config.toml
n_kv_head = 4
norm_eps = 1e-05
positions = "rope"
qk_norm = false
bias = "all"
init_std_up = 0.0231
beta1 = 0.95
warmup_steps = 200
schedule = "wsd"
final_lr_fraction = 0.0
steps = 8568
Each number is 500 + 50 x the weight over the matrix's rms, rounded and kept within 0 to 999. Layers, rows and columns count from 0. Numbers have three digits each.

# layer 17 attention value, 256x256, rms 0.0281, rows 218-255, columns 0-127
525427463394417488546390517386499458462407571343401548621430459512530456424411419514560439439486522561493461483534316581419606547495476524486478419476458665569426550505565464492528506536543447516506552414461601445580423499378519436518523334522503372438384531542573432546509524472485585434517563451472440502511514623530526589558462459337489568586474448473641526641399531535563509539622
487601374600507560506490534574578518452439465606558564464514442441440464644474555423588533477502439495550429430579541459599390632599467503476522491511593531532476489504416496628458520516484488487493432436540555461445523465506408562500412431519425423587515354475491594460475431552529422376627584424586528413421472501594571417397568452525575374435496585649570568595450517512530436482457
431449511518462436656546505526623578498362493491559482492564376540463528477604518420447549451563413538525506381451650560505430522393521543458472517426387412527506545468558520448596509558492603470546349560467470482508472539431533618505437512476499553520525446566553598535579515441410534496634403512479462575651561483509487580535483429440458486338443520432405520448530550556469547466572
486525453421428463410442474451498490536571504538453613527519508540500536547555466548457459591637517599454499427494521582524542427492470502556641525473565451502474527385522452497485393615525531528477514532519577400504532544389547420409636585454512486397492563490595666508536543387517438539467574530559413502497447564517491387507592493590513424439518485382527531523553588596567517451388
573498546647341441505485588425643499481619504491560531569486582495434515381562394454566557501567520573572469483520590547514554492454623495469536435567537556502526441452445510488600539569597567500487517499533491371518452595448489529413431562584527382586493475522469352441591480409408514519437547580515540485556455507520537490454481495412577456603491401522502522500552474465518449473439
467533425551517467459543427521424519522390498453469508641485489403477451612402313373392464546439511513493534486523463465520569566511368485500531518345378501635427634403535455576581463497555389538538505473523418493455635391597548486458528537519551537508515497541392610419511560395511556499552477500496520524551446418411520524503545545500640564519452524443533663479507443493454626522600
580476486457442455536445431464548479611630454521455444426519531420588570525550505460476520461404591460402446367565497498533586507500529412466514510543555502522389656573507480663572439559588544427546462594537477507501448569549525462396530414511510345434567405464549578546556550632531480494517597401517411549454472561562493488506565569480417496448502477466500446500434499527457460555545
559457470569445553491534536564510392495516374472485581625533404572557504535549486510507484451502436406519445544507652460524492483490631555460495565554538500495438496443464512497571542384537531529446495507496516528359490520563531519448463567492607497451633479626617424501617555380512555571662512544460589632572558528452470522534486416476467502629505429414421500623502511534485534605516
471562387501565467500462524574442484680447566432613458499437585437635449449529447530607474507513484525455490563506585473546417509474385542562449542509546474623485551471354527607607551574560572475429553587571588459508544378455490545573520552518389442441546567581408548554455632449513583605433507492613401602470427466479545511540551459474526489474606531592457478608545513572490496557390
543446485456546485492503526462601607475592554454513580575493477548564524610488426437611587539468482417502495572580363632337550623517517529434549576461450577600554544532532499563570556446460473524428494469454453528454417506550497517479440462455421537471549451502484426507462489442471412512437505468474511491532469566367486430500628493508451572377454495485544380453547463505447597534514
455484619473467507499472512477396531417613536410450557514471510422506561432337528544493483409550434520610596390476597552553443505448531580468390484383459477565461452451485539593429523470515407477419588421405366503508537426465556544566451469556493506504507455436584439545501497471358442590530607575528500477408462459573454441467366513523578489578540581561478487406530515528398444592445
523544591406565552522477547458523571559433416450406505504467554538464572594447470432510434550501500529489421550378690509581641568565447535468555498466525481539543484564431416497422661373518469476404543560484505457568467421419425468662471533481487507552516478422475497571556582558497526388486458510588463495388592434504398443521465546486515603418428478481459506522479498472472508397413
404463571417558526504516462618529514383526492450500570517518538385467488454457432638499507495513612471597598478544590554566468485480501501468520542494491476491508562528499538424523469537529554398491545498486467544478524468545477497403474441597398429501491539442520546526542478506502499509440421496590526486413572488570490440554520534448484458465481548512461428515470590478511652631504
466428494556591401459588541518528432557475407587539525408459521476491459458375420612409543547522555371553456551484538575483470487504558510498531483381474485446646440498440342508410487582602470359462504450479448466549371556571559569531380568585330513621495563433548577529567648557543443541491449569515604500512461474490507506491430507364545472426480441443603522598395470598594514496549
456417535588455532366493508583526495446556517526510555519475575500570514517426533626431612499524506497505496440562481450582392529497504532619571484512493583514551531545619500558489572426442531450482512584538448470510469459529495441540537449474557508461484558508545559493595509505545604559559472614536540460595458469515487569552519410447420640505469435540458441457514511481504561409519
545430613452533429449529458543481453435482542485516508521565489480539456481579496442483476418639380619466567578523471552524468424471605431583455491612550514470461397432314425528487491436494441492584500469438446494607486555539490467571552465461446667474478575516393542615414479523464484412429566465559487555559519668546418510470483429551471407507530496545455538558542430401544469523357
484575492472384540451508558676458483472487550528518494542501445585610366450392507523456448515452486565557492498313548490530409438462596546456525498592515428435504602464578417548493487460542542592580650469472532600546415465502454565471639459346430437444471474626459546523593575606509520557582538489426559514429468507407484523554456475601499522456388444427442541386360561440519468438495
406497509439477467492555509486526440445509426473630433422413452446491560596534476435552441436488490578460514555509473513471486517540521605520444491560361486399462552454577625587482539505559512622600492514475553485539425512409458498483523510434523450521630496432421576548426485472504512437461558411357517422503498611292547511441480569551429481444442495343395531493446510409510477508503
365484373463527492409524450457457460400607601469496391473501590603512471603547443478568586567641498557445451499445558472513568478448455534524517443389514534444592460574474505569552489433527477478443429482498557464468580478519530543588616493456729507597427550459560586466489510507400520644506601473447475562539476479487462605523510514486503463519540466453515412510386490527466539633614
456476522612455468420448344442491441524468552486518524557558526587366448489473489472461522580546520571502557576588628374508539473609620549481504576500493397556502483543487521471396446416444466399502554523493430583468483546466463504480476424354443358467573377494458438583526588486513445431613502385555446445541532558488505535493538447567476505557593566621544463537516545444494458470502
446544621457637475586481504524442517508561505490427389462540593529423533523455525490400498574635507411505521517430481450548380519559474454415584520551495609474448667446511442436561440423538530564509460469508546316454507416436523481545384494433602538550502405592437515577576462555352508610532595506515585441416474508578429643529578485498614456535573516460491476479560477427449525478616
581517511540513555505431490408537649511477322450548519496549424403552552525460446578563510473513511460550438588450563466530559407380445446474561481498407558469468557424397510523503512547605540532460520559535423569619598493353451397477468440362529455435514515605400425415526516599400594598511621329545581478537468496489526494435521584481452489505454501503449489561409528434525394443470
440465507386541465532408585571593438614497579477548559531534344600545487426558560570419540566574586535534518533459401579527567504505383540501535427502478496510410493540546505479612354350456510475455579532463568374505575549473546481557509413521486583475443427499541501487546447640455466477597519472450620511373448489491517631546467488500522623541492523540475448526538475499502575455516
628477532466518579386521576477621514520532573418507562615544509585596486612504548597498522443531493405554442447528536515524399484566493487518430500488459447373534527470499494523472515460429445612524416450524530517552485620472561491589507504457536479557613545521420527625440568428489316550394492522404500621508428557497567431470535465487488568499435484508498582417537458516525452479567
374497474417501561478464518490468598507541465559485530429528444510530457501492425544537472568481568459592557493505441572532482460512446473459462570552533534410450481598401494488412548522487478493540519540449497454583494542568530516481418617497403577527613536526372526649513545529526524652517455653464542407446489464560546481560527457529463480523471578483619511524618505441480443486543
397469493555541444368478415516498414481561561590512534596565531509490516617404555467629503446511425624484486608438558602429566343555560405545529435562427519451482492617515487506544539487529499424559490565455524492533480493401532405440514470523519530553432496512430483417415418541648543524484503502448578460384448426494505570473421491430506557507574481406495504455421407529492638532318
473564514429476509425479411531523337516585455568593460485508416518573565475536655385588506468592574419608568652512606529432498467505456585478523499622610458522510593427477513503585505467520448481490389565458476521592486454395438543575524506526443471415550444525493501503392418504457401462527446592427467414590436626591493493587523438428510489429493532571521559535526484476503617543642
663408466496437529385544565437482510508483415524415491446525513388661443508613426515423433537552515451474469485554588502564434523537432546525599542526429527580409437587633449441499434492408578546501478348534586544455398416467444579457492467528522566584494406455546525470621409464545483468497639582432475484553488418509483479683470519574468434534403454444520489535575608458443473574446
411482423563597663531577474492311430459570460463516585430375541605592496504389578560497539473561451539452487549590529570485441384461388544462531387454390361513517539488488515473570475485483469484493442615576554536393471575496567541612535473475541549438515613537550481369454501467375506525547592508633448523584482487455483583528412472584493371500577505503647432453522558511599363511604
529530481429477493525474518506492542430434543585460473575499523412578575514458623522426432528556484471499466482549582563381524435490611514485405382414464510393376566525503548438426406507545424521523474577524458544512536435554444483483455463374497517384505441625518506508480529529619585599554471522535334623565427521506500465484547460440560517454483510541501503467528540544449520416538
527515390486501481506468393659441546513520544556451544447443454568413529630555424613511481361518531604489435293375341483431413575372501578466491452359579446499434384550505509488511497492566435413555486435612579541567411524441542538465433528459512562433557530419488442527434619509346531452466391493672495462451548540475444530520609537541463537516432486545543522495652600451420529565577
601684428485471449388576453461491500485521470481494564485455375479421511530649515634399450398441494643541491629566623509446454501375466570599489422563558444509578678568412425481589485562431465564431433553576509580556368523564481540633596457550493446573399463421520485517528429467537609486489554483475492497380452440458463544499424486465568463518488552410561563557465485520581555565531
587575473514511513529533621551528487465525519534458515513413581495485498588533522476363462579578464496462511538540584476441488569490448429604497591318467575605432472433509480485519500395465481485516468500566441602480487598594645517575485515513463456489599544559604425470531394480396500425551548499527492490385501588430452446309481532495381619713420534434673553477389484421607453441521
500393339482591484517553519508623584528600421532543500563443497428354429460458584528467578568578541467409501519535368556472522511513449544644495441480575607520347479577465438515622477436516482393505484403458615525475513586374410538417507431502585576467581437493445492480539512421541509556532556502570578493511474458506508467598392582457554379376521586465609422556511549434517438444459
486401426540449460433579537521485520475535414489431455589467496577511432495565441557449506563562532507547488401615407553436452526588499449549498441535478487540592497518477409385453593541664607594532520567553472435631493533558532427569497530354450509500506565465485458496544515481472561583601532482438416546554555442568527467470463537451567463520503430494561501578372525562480416470509
482543538510548452456392522495401559500448493601484435567526434507444437397438636588661528584526454518621563494570401426470502562527512517493583454351550436515441494475518536413461583582515463532447689505594564476475469549732548483516449439520473528435584494484509532486432518428440475585592452401470551508426401455587401507462505513475465489459540488533432448484415548497426509486385
506585576553598650463502472488385535497461506538481455418510527550436440405406504509393499479487489603499366507400513550534530540477492501449536465584459460470409482623417591513491503524531454478492599513576421436541535375524523491547492460467561478449498464472558553531451405480428500537397482516409612631548599597374463533552514384379479532655487445523495612608625460509494562493523
382484515516474448465472542500505485607481629568587403544468570536448463383471493561440533476453397536433533517591529616446562636457408525465562506531431417577503514571444470465448555460518367494582544532511559612508389562501502518588595512548523430536446505491476401621470549556617430634584471489527480353488544547545491422583554480551487458491483516375394584491499442619541484523528